From a checkpoint of a small transformer trained on Wikipedia.
Architecture: LayerNorm before each block, learned positions, biases, tied embeddings.
Each number is 128 + 24 x the weight over its row's rms, rounded and kept within 0 to 255. Layers, rows and columns count from 0. Numbers have three digits each. The size before them is the row's rms in percent of the matrix's.

# layer 3 MLP up, 2048x512, rms 0.0505, rows 1482-1695, columns 448-511
125:149118141109138130119111160132112139142158108149126095151121126120133081140150176114120115151114138077102110087131124107157162116102096105093135156121145094130135130140145122128132139140133110
097:103114119144148094109143113107089148172152116107157104087130118162105136116093137168133119148135158145155158146136087131131140029164104116189116145110136147141145133100162133144126124134141133
108:161129142143143144110157114104098123167147089145207113126145139103100088121130166137109108141136112078086122122159123082154129137112130143116131097162147121121118116146145110154121109135146074
113:125164153091125112119133131120101125139119119122114142135104124120131153117154141133108113129148096102153134095159141125163132161091107109147127177132115097110091093120152149149136144131174138
102:143138149105121144153140150109103112109138090145175106164117150110142115087118193130109135141137124123081145115154173122172155117107137143090123120144153121137120120180139112136086121158178121
091:153148134108136157134165155155085109156130105123125130124128139126095095120123172143091119174123113088134149118149120149168149112131127151156126142159105159134085112104118149150088139097172119
116:141088079127126149118167124132105126116155120098127141125133122154114131137117171119075122132151113116125158109143138148137163133140149109179111098108119087162126140146145127137136157165158137
108:120088137071130154120157102108116120137142100142209099188155130126144130102165169147120194130137109142142110142108166110133152133120103099083110193152158083154120131139171112131115117172141135
113:135127097106119131129156090116142113138154126132117125138127116154136130156125149131104150121114058103133146087105141115119123109127140150140100128115118127131120121129132093128148149113144144
097:159124136135147171135158110124137098136144115145179141162148146137115135144118153127104162131131126111098111123139139127136125145132110148123106133163153112156114109166136098147086113105179119
101:160192174132148130139166103130084113148094094131113177125144120112122118120130130119111133120103158096101158142133138165134128143081141132141140121126120131088129116123127147133112117126108121
106:129075065148151080090124139163130140138153141112141135085148104132083141144091155102116163099141160121145109121134146135158094148134105100215123141143156128135127120128122079138102187106136161
115:113127128099095111127130147087112121116109105119176099181134127111146095137155114115106157122092180135125113158116113097135152091076092135105123143161187164148119111120184108133107101105173113
107:156092085128146143111144132128107120164143095095114154081105121148125151128089160076106134114103159087054130115146173138140102127066182095146142131151139107116135130118099084112052147150168120
101:100145085075125100121170182126139160112150138087164131102145111136140103115140154100120145107123116130134115130133166121149113071160172162095093149124149154161101099180133100138107127077175116
115:126130115116125100144201108167069116163125105127154119150163097123119140112120220161099136143124086073155138107154148130127142116134171130152129152159123132129125117124133126136095144161146128
104:131145073098113129158196148141125119171150113129159133117095123142127165111172161124047131148129136127102138115141144135184174116128124152117127120149162122121090090175122125159109147117137107
100:142140149136146146130135142129089117156162145118135069112130116116116077114111117082116169105124167157075138141123118113154175127097108135108118126125176167124125133133089091137112131144119160
096:141165093129114121117145133144131136147167150115143088096112131148087114114095115115116115129137146121127142143114138128138147093143127181142122135088157138152126104181098130132157104140121121
114:112147115130117124151120134116129095088140158127149143143138100101111107143125136169104156139167105122146131095155111158140135174113169113105126171141144129124118119154149099142098129127130138
092:147134098118132138145131133107120119173166073151130101106146127107134110099104160108112131119116132132122133119104169128182154137114157122147127135161146120154099106151129152155137130114180112
104:173179138143125138147171106110182117173153100121227111124153102144126166147102137100108120179120139123088122110174106112120128137124133130193133131152135129115122105148145147157136151099126101
113:123119120122118142121118130150108126136148131135105127160132111147145079068174137123131100124155093097186139138126141117166146100113128163138101103146144127137123138083104100135172144154108130
103:170131135130115115125085101151156173144167137129112131065095131154127140128133123147118088115143131149130133146124156122148139137135144160130126103117132173138128114092137078141136101127136094
112:122148139100120116201150120155104117175140092141141134117101131174149136127162183139118126195113147097137158145198163102123134105118116143175120129136128180115119108145168132123099137134115115
093:147146128102138115160169118154120148165165085154129133116114095163144145108135150104076124171143141127148139147131119101147154120127091100118102144142157161101135126146147128121133121117163100
101:093125132142132120152127112156153107105146126123125130083095179152112175125153133158124111125111092123119164138146161134133104162127149146141112117175098136096116095140095128124155115083128141
102:140130116098091154175152115080134159132151104125178089151167141104160129103111129124096185168130137096102128152124129092145147186128096123130119143155167100170130127132137083144121116161143133
124:127119135094095130132170139073102114114115110108188115167141085127173088129167124135084140098123109101113132145155121104147126122115137127109124162112167140142129121152128114142141136108149123
110:148131107146121148142158102090167141156122084145182127136138135137192141119127134080118139165116138119131128152152125092129126154112093095153134099139213117170134137127136107149133142137137116
118:128128110121135161166177128135153101140120117125185076129108148165128154131079138099097137101124087151123141161121164158130152144135163136132100137123133144127115139166075144130107097144153124
091:106138145116111114104140090122160186127125133116144155098150105112154128149148107117094107110110106114104136124116136136163107121156109179105132118117141144126121114134093127135117119108166111
107:150176132093121138152165165141110125155173139150162128111118130143132135089159147129071138134128123108111137112148128116180176138116124144108122122152163152150116094163115105155125115108150074
100:128126098138125146157125086168117147144144141122139115091107130112079144155141175153136101115113136122125139151105144142126121138123127170132117109125129107123111123102133130132146148144099143
088:111138116115110129122128128136167168147133147096128113074121143112129157133147174132114140098152137120099128136102144117128118104126163163113089075110142162138126137170127106099129117125115129
091:131186131105125133150179145138110140152122107134171168088117099155153109083139139095105150125089122104116132124177130147166130095113115128183132120146127164150107117132107119149149094121151094
098:149166141124111094166167135118128174124167107162160141094093130135157130100176160084098155147133107106113149114159160126149153102103138135133116142142170118190119097173153131144127083105158080
107:117110119128135079132140131164135166106166146093158139121134125150098133142161143135099166116095124134146143110153145116143158127154132100195118180122108143128107108134125098170126145110126120
079:131136094146140154127117160137123160132195178126100133141136131124104115082146115092114155111119105129114132092126122136190141150152157113123149090132149144136127139136082097157099121053115201
105:134166170120096179150130128089098138137149138135117165096105146104097086137118146117083095106160108109119151117176136086162120156133142097105122099169152106107107109130157103130127097141131133
101:148071081117144143116141169119127116134172128089131164161125144116082130117127170144107131129123148079129155057138145161164117132113151100141134158120104120129122095125133107122099125099156143
113:129114114153108198149142126141124137150128083124131087164146170131092138138119146093118132102139100062135157170117110156146121140120166172117115103139135111129141137128142109119141116123137123
104:163123125087134145145178154111123147159163088162159109121111130159137123122150157120068154143124117101104134124169118121167175106103113148116110111154151143144107092167129112157128121109187096
099:129139115106121133093150160109155126141131153162154082144114111105129108098154148100114146134139081114124150113143132102149137141091099161163097139165138099142130127166125100124128135140127112
107:164141115120134157120125131150144160120208155099138123127137117176110098141150141116122179131090123059175132082146122131149180109094116104201155127124151177150119151095124058137112136117122140
110:163175136104119151098159119143122103149133119130076122114101077136159104082175140083108133132140124096131138107145202141116156127142195095130122119142105116129127133101136134119167163165119134
099:127122136104116129120122097100129117115124106163133065146117115119129141144178116153083125164144114129132129100118147139122175113143166120121104128140128156097111118098147154130148131134117142
115:102179136096105124157143188140108141120153136112166101121122153104168107102139112095124160116131131129140129156135134088135116099144137135120111131151150147147125110138151095134142062117144117
081:139113148098129143183112132144098149118117113165151103104137127125166132098133160116154118096159108151139132171154111131148139108105141157148103096137144113139132111127160133126155131127176083
080:117137113098126129171128144163134120176119149141182135116129130132149135120132112175130112176155132166073115072138141101127114139162160159131126115149134108117125131124121163147098114142106083
105:146166141146125106173100182152186113120150167115135132127129171132147171141147117107110141141142108115099089111167143110119121164113146122162151147119117128173105147153104129134166106129137120
094:115146161126119176084138119139144099101124070156127143139085114143145131135165154138110113145144099128134159147145153120126129110120143137174111104124112134134131151154133097123118179139122135
095:139149133111109110171133135150139146100123165096129148122127105102137110106169126141118150120145083152165150125138119126146118134148117095159136167136120191128116144158141148134154108122165098
077:119193133119154144127151138146069132118157141121131137065107138120121099099110148162125111134109145142122162120132122194172154117138163146098138140169189146177085104124149162152153103113162092
096:155139081146133162131111107169112180138131142130107145126109128123128126153096183108134189150125162096149115096129147141141130115065136108126143126136110145138137126111112071134114152099158126
090:140086127148141158113100101105124129137110101140154112141091147148076141138118127083128125108117131118101137139121118142129123136089127174107108072112130111122149114124084128134128130143104161
099:144143135134131144155156155143118129153136095149171139108122132128134145098141163146080129153120124125094145102145151160183175114125114141101129139161163153160125104140141100167127091083147095
082:112101104103139124134094126133112124139137120144123136100130171112124122121167137130091097128123132135160101098123127113224147146089068112088136109187137087177112124118139107145156121120114118
107:184131130135150149149136149125114118183149118136127100127122136142119106123132169121099143158142155099089134108153130132158150118102119133113121099181154127138106092143143115157124106103163107
092:154115087087129158152157120150092145133153096154171129156135095149137094145115181103120158120113165087124138097168127141155144126116110097131122107140119155151117111117128084156073116117146118
099:143132100139107130163153115167129102135128117122136096196112127111139141130149193113133149154136125119115158107145108113120154147123128131143128144159137138136147102140170108130123112127158130
105:125192123134108142099128110084137106145113122134094072073110143100122116075146138051129117116126159109097140175150177090131122168119173166138110110134167134158126148156084125132157086133118129
095:122143114104110123104148135151131155147182133196154097149091110152163128113131155112106108169142120102130139082150159149178120101121151141098096118156134175114149113120119124137116112125124120
112:147133144140126166178170157091102134144154125155185092162120145159136073117131163172085166132133124103132124108128146126150132114118136158093103176136171149105109117158120132129096077136178083
083:132104123064128116116158146117095107147134119145172120157083084158139111101159187132127096160142114131151138137153126095161149114126126140108113103124129123154109122121130123144150082143146093
100:122132110110123144110149156157157158121157163104134072110127121220118147143166100136136147114165071117155130112120115109140117099144109163119092091146151151142128103143121065135161139114123109
109:165112152141139130143154156155142107142122126102128078119131149181113181104096156112126121118168110123161128135137127113126130159097142120173126102123125122143124133184106085125136173123134127
096:122151095099122161170125097147120152124143086142124128133127142137148101116122155159127106155104134141126124129132154100116153131136108098125138182150149180125131140092146120123094128094155137
116:139106086122139211120167104141120106194137104160156083173151143147101142120126211131101122132097124080128159156140160135133145091102174140091100111176128134143134128114151125148113147152118131
087:173144133149108156146145107128128148132124115164120102106121112109142116127099153156130120138096149098152112132157160123124115112095068143102147134108120193129144130125121112124132101125170097
111:152122113134122188107151150102175082148149146150117052157118097106122113155137136094124112128141106128143161115153148088126165070097121119109100127142141176099129134121152139136110108144109121
104:154165131089134142138122116134161155180145127184152051145119127114170093102180157104094137134141136097089114084114165091173133149079120156093111141195139137128108107143135143153124085101119127
100:165147124129106135131129156103136152140128100139117138085155136119168133122093138147117116107141144113080136124130186113142109151110142114121112094159126136105110100143087113123083128124134105
122:108128120080108132145134157116100137154134060147136097146121108107141105106103175146118147147130121101132143130182130093127117142086169149111115142172152119151119123149138075142104111123163140
107:103115106103102143136173139133141118105123125081150089155164139121171100120165126113126193127142116059125104095165115149141163128126135102130144119136123136127137141130173118133095125175157144
084:165116094111132159153147133106137114151139086116150136096113139173152178109105167111136138117141138141187148154129131147146145117109074129183139096159144125148128083095148130154142108091165129
083:160102202132129169146102140058092133135138095128127120154169154121112129125141136152100135141119113121113137119130135107144165159130156101124112124158122116121105136115139093132103151159118148
114:129135152095129131157153158148119101153181132159152135154091145129087092129131171128041131128160090143099121099156138099157113140112129136127105170125134123115103101160131147136133122107128135
074:151139143122128152091132151102144105148128135205169174062201095122143115136139132119109125126181113130089113102132147154158150116137130116151098085118137141150135128135106122125144123145108146
108:145135168091124134171121166116099155137128110141108056138115108169139146131156184113110128128159084096133138165180131093151162130081177141132111110137090157137123122149116122129139130137143123
095:133175165148123143065167180133146069143129127149143141138123094126125151135143108143110111169123072157127124113143121138128148133137146128144144153111145101088130144172095160122179151134117143
085:132124154112116125212130150149140121082132164112107126154146144126153147144146122155105167139149123116131133127152134137135163135164179120155139129127130103136110108129127120153143153131140149
109:138149146116101137192133167085137140155174115151159094149122117147128133124120150153107139121130114156109111155119133137124169106138173143106111144152119139166126129137158138120110122144138110
092:173159125111118133152157168123111130141156121162141112126095130143124108088152172106095140150121130115117139113158142120184184133104127154123106125167168109169126102170126128154128130128176103
097:152114147142130127148149093118148159130105083137102125115105133133112139157134117084105134127127121096060133155149157132119142143104117107169130121114129118134115132137117074135101082099168104
099:145113148128158162126156119078107133164151071163133157123138102125130093125165136104109192117120117071097117130124165113158150136054128147134130135165118123140103128137137125148126100138118105
108:101134147090145135133143108094112147124130058136077167104083157157114143136137137122115119123078110139116146139107150143164137136108144152157140131127146112135126116111128155154097106119117132
087:119136133080148158151168141085092130147167093159111093147130141160187098110145131087112159147101146158123114137157117137144129159117090149133125130146179108169100105141130120158139106106173116
110:131108102117139127153135115107128134120124146125123090120160112110136140165098153093101142108130152095051099155171116053119140138120110103164119142155169137139136134133137136131127152152144115
113:109120176129125122166165140121119126115108086102153116168099154155133142168144116138117156154143065116085117161155140121119161179146155150185114152111123084162133140148141137137126131146148129
087:162134124128155105141113152165140128137171147129090131093098183139090129173127122121141119101140150123136132104150164156139175152107146158099120132125096085154101131134136127140169165120134115
098:139132136120139123131175150133122172134155128133146142077100147152131128100141140104107111127122134115101138146156152122182152123114106151101114122142148112162125102140124109173127117115144083
099:123099098127128114144151111130129119110159143118155163153154099171135146172143164168131148141104109142155133091126109121133141097158096158172156126148137173090117072103112127152121112097137137
107:092133157088105119132132136112174119115102094149123139129141113134123142122172155106099131125136109124112151147147158099130144112091117156156124168103117180133125124142124152137124105132182134
108:128138118114104091183155166141135131111184086144162145129103100150109153134175149116110122148102090129107130134136122151179168122110117174126124144148143115128093090138124135150151133094143095
088:128143130125152165123164165140064115106157080128159130141132115137123106078147180121100151183115105113117149088133109144138153109119130126133120169144151151137117146152108129181127120099147119
094:157150127103119149164162147133120140163181117129153115112106134147115121115127170098071147155119119112102136129159162115159174136100155159122118106158174147159113102143127113163124112113166098
110:146101147141153174120180111118149098144144109123124131156103109139150151133181146106127112135154109157140124163128116125114185125100129129160115180129108123142130133149157153143155116127130112
096:168149142104132132143159173126112112152156105147131104132109127143126110076167172079098143144125130110108143110167179137174182130117142124124116130153184098160100105164136138148119125126168124
085:143102120133124129122152117133123140129153111154126104156117151164158115132101156142156169139105160141166130104138097119140156108125081151160105149145093126140127104168114094136117138124143088
102:113108131069117113107125140096119120125152086143126092198138107119168121110161156095122120147111110136164164134108153093159113126119091130111088129189123108122111098127124132129127131116154135
093:142138149141114143118131132140177087170106121137088150130125122139132117127123157147113108132129145102076107127138191109124103122109164149168135101132133112121138148113134142132136085105168119
095:142122125100137123136134153136105160154177098160151111152108133134165146104139151123108139105132122114109101129137133109176143159109098129111107145176154103154116093141140137144137111126131093
110:143121178115116137158118148147112134117105098145173128182079121122096137134165152141078146113184108112093107124168132128159167143126164127111123155131103146121098126163156127141134148139125111
098:161163131123134127165142191109139123148127116145138136088157105089176143137104122123121123160168137109116122124133103140146127124120143119123139104135157133102124125160160125119142142138152105
104:154128108134146110129123156123126078173139048124133155112141099138122149115118177121144172129162158122147151120157113134162132120123152127157140096207144126135125102119135066115131157125143093
079:149125129113132088131134144166123119111128082090147117106068151131075141187115144173121160111141115102114126166150120162114161141138139138152150119111116151148096108143160167141091153149166159
106:129131095106121160103131119097126148162157118125147126139123191154154140072127131129120151128100095094105148106124114146123134166119147084133142119172131103145109116131130113126104090134149162
100:128170110107110134150175136152141108170165097171159147097135133122106105104116158118071123126092100120111117119126139109167154112144123163154107152153210160136118100162115123132112091136160090
098:123133128087131150087148148156131173146171105160120081136080105146134107120157155119111105122132072140153161115137102106161158110104105127118094110164117107116095108134140133126135126150114099
097:147141141119133121128174161146121133153147110164155137143119127139148145105126168092089121149131146118111130128159141121188128122132144181100119130173173126136117093172109129154138120111148088
109:150134093121113157175156141118144160147148091112127150113150144125174128153130136067118184120112083133089107154111214122138139114149134104166129147138180115111126134127110114128099087156138120
089:173149104144133127156116099164171167116151127164092150152075161096081101090131144108115110145089161150131138128131165123158099141116161139121120096146152142124117121160082144135121114108114129
096:106138180088089096126145128106102102127102121128104121171123102132111130126116129160106172156127103096108143182111106099138152139136160154141139145121115115139131136193110171124104126110166146
114:149129163108124126169116145117115177116132113137129059151105135109155088131158159076126114106124141160097148132134127105145117134115113102119102097123130125179128138129151106113142122164117122
104:149147088107135138120128165110167126110130146129168145131122115120134099146121149115138188119139111114108113090158119104143176118128112143110136136136113140113120107179117089145122143153101118
093:113132162138164137126140139133168135131160107138132157101132117135099118189140133128105124099126134102098122153117119109168143122108153181128136115149166145111151083142101124164119129113133108
101:138129128127112123174124142108098141132128148119149131134097119120106137138116154143132126168139123155142145133145087117156156083183076170124152115140151130112097086116136133144122119100140094
122:130152117118123120165145130104118093142125141115138099093129093170116120115156153115116121127172153096153156120156104087130145108130145114131113113102137110143136112158133089133161107126127109
080:140139131113123137185139105169097173100133124173127117126104155136144148087111139082151178112129093145150146152152135122122153170123121141179117148144135162103128104141119147117139120120134079
088:114091135075103131143126153151092162122130110122123068132097114158152118108146183150129096151137150131087143116160167137140114077098127131117091121168114125132116097117114114129133151153104135
159:153097163129134135137129106145125144150166120131170123191106158151116140141134176158119100126135125105098151139125185113112124144129086127096111132136137113144120120137097114132087145174132116
101:142125102119122153141099146176183173113157128115149078169145145161113132138182151067128157118148111143161090093130108118153132143094095147131131138178136123129108080147110075147129135078118142
109:155100168119111154155128142154113158123118121137114139112118116134157114134180134113110143136094079110134109122131158135153096110087126082125144143146127142158127138130076148125134121120146130
095:107072070146093140113149126186143141116134125118124110125119175108113139142157135100120113113174106142148132109131154148127094177139158114133097099133081081140147115128140146110167168163105148
097:151126151117127133161182157109124135166163125156149120110117133115139108089138159101083131142135113103105139123144154117181182124110127163120107114170159125147107112140135120161138104110154079
104:148119116122135117124122138145128142166116146127117100081108117111096152167104138127108097131137171135109128117141131122133108101121086190111138060105134131137135117121128117139127121104108115
113:117099085097120135153147096155139153173156084107100162122113147115174145077144125134125124136107113133111123096123178151130120126101110070146153117158136084135118107107169104128125140131143130
081:139158137130153140115115162126136153101090142104110122093132141131138112099151115126107160137142073106142108168147096116171131109122146149123141163109128159096149154186089132118110125098114076
105:150134085134119164128127179151147096117142161126099099120111138123124091078161112130094126097143145098151102099124126123170111149132126094086128113118141095152116120120103110131161133131110134
122:139127129126139164144180151148128109166138124111138083151085110154087139112117186152115113130124097090130132131110134133143144105104179132095110134110107131112141132121135154133110145133126102
095:119138113140128151175116123135172112192167167123129121102128117122090168110110126128104098124120149123082142137139159117132134162116155142106117087134128154121123144123097078139144158128100121
093:149106102125139167179138102121100135185149084131140087135135098126119118098117191123098121154084130091084146116148132133151122152106126093132119090158134153153122127137116127142112123088157126
087:128145152148134149174135140130105081131146125117091148143119095094148085057140140079114154157137117127169154119130158138149140159150159076119137148141138106111127141119124140122136136157132154
110:112120125144125088126103156100135099126131099147120101151122134134145080080172140124124109143121128110171179154140111144150132124125105149101129137126134162144100104108123107147141109096090098
102:130148138109116136140117114095117116124140096152129105137114169158118170123118130097128144134095049143151135131145105176137134151114157178159130127148103120148107114142061116156164092116132150
068:125113110137084091170108140130115145107125132087114124139109113132134148132122118084134190135164144112107110180147131162124152124126111137132105148084101148181124082135132136114158139100129158
093:091107100096103131133181098104103116139128104153186086176135118124158078103143155157123158188115082138123144073124127140112143147148121084128100168160163136153120139121099123161100133118159150
099:132095102106119143128145174103108111143149108129159093106105168158119131128091172111101129144160087138093120136170128118173130163118090150142092141133147145117114129128124131136157105150142133
110:146094137114119141141147119091109131141166095142166148182148147140128159153142142151117106157133067128114139103118147142122136160163150148133117124148103152115114135145109072141127132139144156
103:139119180130123157153175135162152141136146123142109108160117143124137146105127117157089119121155115122132140134138129136141126161134134117112110155105114087133127150173167173129193074133116123
103:145141164114105125151131124086142143123139106140166107145136188137208088105142118095115167128129121126107108137150141133137118136145137100093116145149148149117126162110142067115100082147122128
119:091119106107132123119147093107163169133160096126130111169136115133148156153108170057113148155111119104088150108137146105122094121125111155172119160126172128138124120119104099154077124111138141
092:135219151122145161104138111122123172100146113142072160114133130146130110125136124079088163159096109116118144119121164119160132145100137109195124142141147147121139146144116127123114124133097129
117:166118154117107131127134117135141138120165116139156146164095147116150159157160144144121102148140115132110146152137215105123113136128099155091109124113130138123115113127116099134103111107135141
098:163127120112122136143137139120113138148155103158131108107101126145127129091145156102095150169140119091111141096156137117169161120108148124114111105162150133175106110153120109137136105091147099
096:102144142071121114113174147129129109177179107142094161103090118193124157113125123148109085161121133149123178112164179114145121126136149105100131124159121087100103101103126123148093148113144097
087:133170126090132173178145167163116132110136083138128171121122132106122101108165135124056132143131151133137139095137149138203143151128113113141124125195171132160108113133123078124111148107130136
101:159143120130115137141170154129125129130147116141175134146126134126141135095128178075099149147131127102102138078150139119188187118099134151121124125180174103162121106157138136174126104107157107
102:119142143110125172163155123089136149118121100101136124106149133132138172118109121128121117153105124111120181149137148147137098046163151178137146097122166149111118117118115141121097064080151135
092:166161131122124125138161148122120144143188107155160106107112121142133128085163181123102121155131129106117152112139162124186147133117128144131108132142171146162092082157107125163130099110141087
147:151091136122133149130154106145095134165170124123155133158088154160108130134112178147124091137136115125084136138123166111128128141145091123108117119129146106135116128140079121135073128144143110
106:136173151096091148117129138150080157150142091166181113106129132097158109122144158146121111137151076116125126140163157105144130140133167128102114152189147154115127121112131118132112128156124123
096:146124147167125176137134093147149163127149133168082118113130126152127104143134145092140128128170131112158164122129090123139119140131127157152092117098123156111145134156112084120169115162135091
097:126121137119120151111126142073103156175164104133125082180133172132119111121125134138135134166102094129059117154135146093137132169133156150126108143150150134140126133151104125133099111144140162
082:110209147129150193073133155087135165129122110182116148138117142126144144077125144125114090136104096143106152141134141151135138137112123108099150109149157139117146148163109145111126106117121131
107:132083093163113120132126119124129151149151131154179126151121130112127098126161122168119130116153132105146150141125133084137125183134113139126120118150125123133127148097117134135122089158121131
095:154142114132094130123150123137129127131134119111101144106125081122112121110174138148113108132137113082125164115124146142122123109157182082134125131144120164140123130115117167107118114109158124
093:153155154111139117156147171117123151140176125158193126140118138138112116099135180115088129148125103102112129092173158130184165108125139123098134126161152148144111083163125114165124105131161086
101:119152131096108124149116157183144128112143119115131128127091156139161151157151179140081159146137139129081133122180162078120137101113144133152128099139117125152119107138123142133114136143177139
091:148109134113148144142172154151147168098122074123121129130143115137171128198132151070121180135108126056120078121161091105136125107079078139195150123118116157171131119114134112136121123111155153
102:138115152135119131120152099120110139141158099154186126146143113146126099135123174092125151137157141078099139122142084099142127155114121118146102119144120111111139125154119116138136142161126104
088:135122119107097132096125087100106154135161104154123156138143127120139096120115158172114150120087137094112142161128119123154118124133115177101138136170175125118136091101103107132102129092154103
103:113134098081118178128148110133102128163132109112175095146116117144158118109129148147125151147071136124158095127131120135128218091123117109132111128130135140149124132110130140131109097152171136
055:162124117134128145151152105140113140117143099147158091117136106133143102101135169088068124122105128109109116110144144092160166123119117150144152149130174134184112111190115159145127087134149083
090:159150152127131103151154175115128122155169117140153108117105128137134115098140175112093121158118120111108138130142123138167174121103124165113128131161175105143105097157143121146119093108163081
101:120180181127129138097181154138121121126133124137121157141099094107139114126136145085095149142149139130093161118136176157136110162106142133135117175111143135129124127151106158127168127079149137
110:180130144107164206090123136099105126143145103172091117162141139128135121147144116084103163137099149073133147092137117130151171107066157120104164117168148159164140135125130147120103105096134116
112:146138116148120167098143135125070080104129118139141134149144128133075111156106139107114127105156120097163125148123105103136139120098143126127128131160129119089141126119122146133118135139136126
099:130143129142111139150135140104136156139097133131102126104125148119128091143151110088096158142095140113080117141130149104129132144105106087135127152162183138155113159109136116123122095125134131
114:097130114119121139160122148156081168114127147123133099094123173132120124092128146136110096124088153130117149139157124096147101104094109114117094085179139132140134126141154124128161152170102077
092:124153125091134113123180153098130093182149094143162140099149125125111156082113153072099153141121148087127127132147147094167162116114088154153130119151163142159095080145118114170132131148163081
090:154151129128126139164175162131126148135158100140148115106130128140134113075176186099082135160123106100111149106151154104201155132112140161115129123154191130133123114171131123143116113117182095
083:142123177137141108140130171126112123123117131104109130083128121111139139129123109070119119119138105094130125145136097136134146117157140160150142112115136084149143128138101098111102140110115157
076:120196162125107105145111179132115164116151101149128127121119105135117144137159159101078152150150143143147132105149120129140157069139178172133105103129142165124123123145139163110129124096142141
095:185139161107113111130148129135115149139110130152168123120111132129153106114146204129114141146102126091156129095169169160159149112091096145117094104151146088145131110162123114129106150140141085
112:135166126112111118146168139142159173152107142131178100100129145128163178096114167105134114159118115141083157122123128129142141132111135091144100101137147136168116136149094145128143159155100133
102:115135097101121132134109110165085169094121122141170165165105169177166156166120123149131154121105136141106109093133113123154171143086107148109114145161128091166106099127112107151088162108151130
118:115123165127124127119150136101131096130143121160194081171155112139082119109135155095083143084184094088099125135142136135129116142120157153111112161130132117104124124128119122134128108131122122
089:121111160146120127129153136163118074135120113113099166074138110097133153124112129153102098146148145097153155099137156112120126144161130096174127104103152112115127118104128153133143139191109141
089:178133134121173132113157160125139096162168096126124141132134127127123149131079145105108112122106124107154164102117108121137171153098123102168140117109142131146106126125126114139129151134134109
092:141129133148124101170112127134131166125120161175110096075112161138094101116106120104130135118132113125094126154149144139140108124147151170102120127120143187094140086119111120129143105163126097
091:143122116109134120090116124151154143103138103150095092125135115127182152165214095105107127109130125132103117093138096133125161108122134118154146154121100175124127120132120126142161125090148114
106:179134155118132173133152144112116098139161129144149141148135176123145103134148159138109139104130129138065122112131184110148139119113109106111123153144146132128123120148150125133104087092143130
108:103094086128100106174162151169153138127203117114127105123103160126116152116142140124135102126107110145155152095128110150152116113119138132073120117136132117128122093110144123145196172146120115
096:165195132124149138149146135123133114133164088134134106129132131130156111138137160104089134166134133115112133078152153095149163105126119148180141128144154128137127112145105131157125123117154111
105:167089123137145105135141143136139115115130152133121126107115127134184149154163117100114146110150119077136092052149125131153123130101117100167162172126118135120120131125114134144124131149138130
097:169128119120122143155154141156129147142172097161182111130118136140152127105157172103108147135124111092122141098158169140166149104102124171127114123183175129160118091137126139157116123136170092
102:133164136111139150137136181135073123131153123139109099140121103174164123160190135127089112129165136077094121142146136129154145150096173098139119100159106148155121114132136082143119155111105139
114:149112090111116184087134132146091113160180127089130140153146118159121094118151161091133148135122123117161108075138134093127169074119148137177151110131159125146139143097144069133113075108149135
098:141146138144120137132184158115096139134170104148152117141114134130122089071131196112089137143101124088085133117154157101194179117093130138118124142166170120148110122174108119152143105136154073
117:122145106098116133133188123129116103145131119119101138117143113138090146138131142095099178129140146083137150165190141094148129127152168141153121129160135160109138113125106114143117190114162143
109:168077161137150113151143170143145127177132116104167092100119125155137187149099192135111120107130126100104116135132162123123145121084126093180123122111114148098127138162113087124102130144130122
098:122103140148137112109145152149173095168125137140156133152129122138154127143127150159123145168147117120107099081169134149113128091131133147172142147120118163126143134119110154155131114083156133
085:114131144135097085162199133167103107181093109151165145131124139095154116137107141101088142178143153089084151090120152086143097129103084121172115130142154146097142121130130147113147120126153114
070:129120112127144141096124128142169149111138155126122131084117142139125165118118137108099142092122155097116137155118165149149131076118163146141108094121136148139160115133065087123125121095128167
104:113094086139131100120148118160121137147117108103172103104147100148127131141149133134113113116137159128125157163132104166145123129104147160147132093111141151131133148114123088140112131104120136
092:161161152108119119144178139101119125150175105134167117134111142137128129119143171082096140150117129097076159122153145117171161108128135130137123124148179122160119113151121128156115095118159109
112:126125126098118137153134139096137102126085148115180122146147119127115137095132175132109111152113084078113177154167155132156135095090134127130124138160133131113114111110131109127107149117154127
092:123196143134104157149138173149157095130103124128142158132114161114144125104175137154119167147155093113125111139165154138131130119156139198140146149128135176129128122116129137117143070092138120
103:133122106132106123146136124127083141127168148135147174138128118128094111108128180145119158120106154096115148085130082152159140131103140129140133122177164146153132132124121121130083150115164106
113:129150104096118122161134155169143089182178134130131101135104128183141123168138173127096134144152153075093135101165165107123131104126167152156120096133107121144115128128144133137119137132161132
100:122141101151125102152119084172145178112125133101150116102122129127116134167167125137096146115167120081145133120108142181152099123160189115140118146115130122118132123111096112095128145119108136
116:129107135100123141158155135104110093150140118141184099180150166146098153121132141100105167087135155111090104173154152097127153158061160114105126140161156082144132125151133130140102119143132128
109:132180151092121142143144143133133086140134113130134162139131143117114098156095139160111149135111177141111110112161146110152163109118098127100132122156151134125126113149142149147099134061147122
098:167135144130159122177152152143103116162107136129150156108119126132123160136102133132125112157138163125113142137143156136137131137116095130190147097125113091122115107146106107152117166135173094
076:166151111105155093163128111110147163147126137180114116137098125099156094090110102091139127115155152111121147159112112114138143148077102145135137146113123118133116123152119179106170150136129070
097:123113149059124071157129180153120135117120151121146146164089109130117155110154119145102146123150133145154110133151119148124132089122146128105115177112093148126095086146164157139132124116183109
109:113115123089139152155137158126118108150142097140095123173137111116150154135155131124107143136127154122123121128121135111142138098112160106124112178171125105183127128125158164130126127101131122
100:176132141125121133160119150108175165123151154135145123116139133139134170147133110128114138149166091105177089124125112103132146161101129140141146105106123114132113126160121069146163087125165118
111:120128134117114138140146163111161109142132125115152122176149116111115119095130214078117141120114115059157149135138162114125143131093175130138131101133158147147136138136094116143102125148153148
084:174179187118098135108136117090088143117125113196143093132064154161138105071115111104129123155157111102138159129163108123136177104098105126139119124115107137108122124186120139119139162142130105
100:149144115131131102170152127148134134113124135131136130078125091145097165155154131139104103133172133133146166112132182134138125123148157145173124078130151117119132132133092126136172130139109131
063:175147116164201122128118124138130134135112142100117136118165140109118141125127124117119161100105123142099085115106134163158124132113125157105149156120135159179090124176129145175130132124129097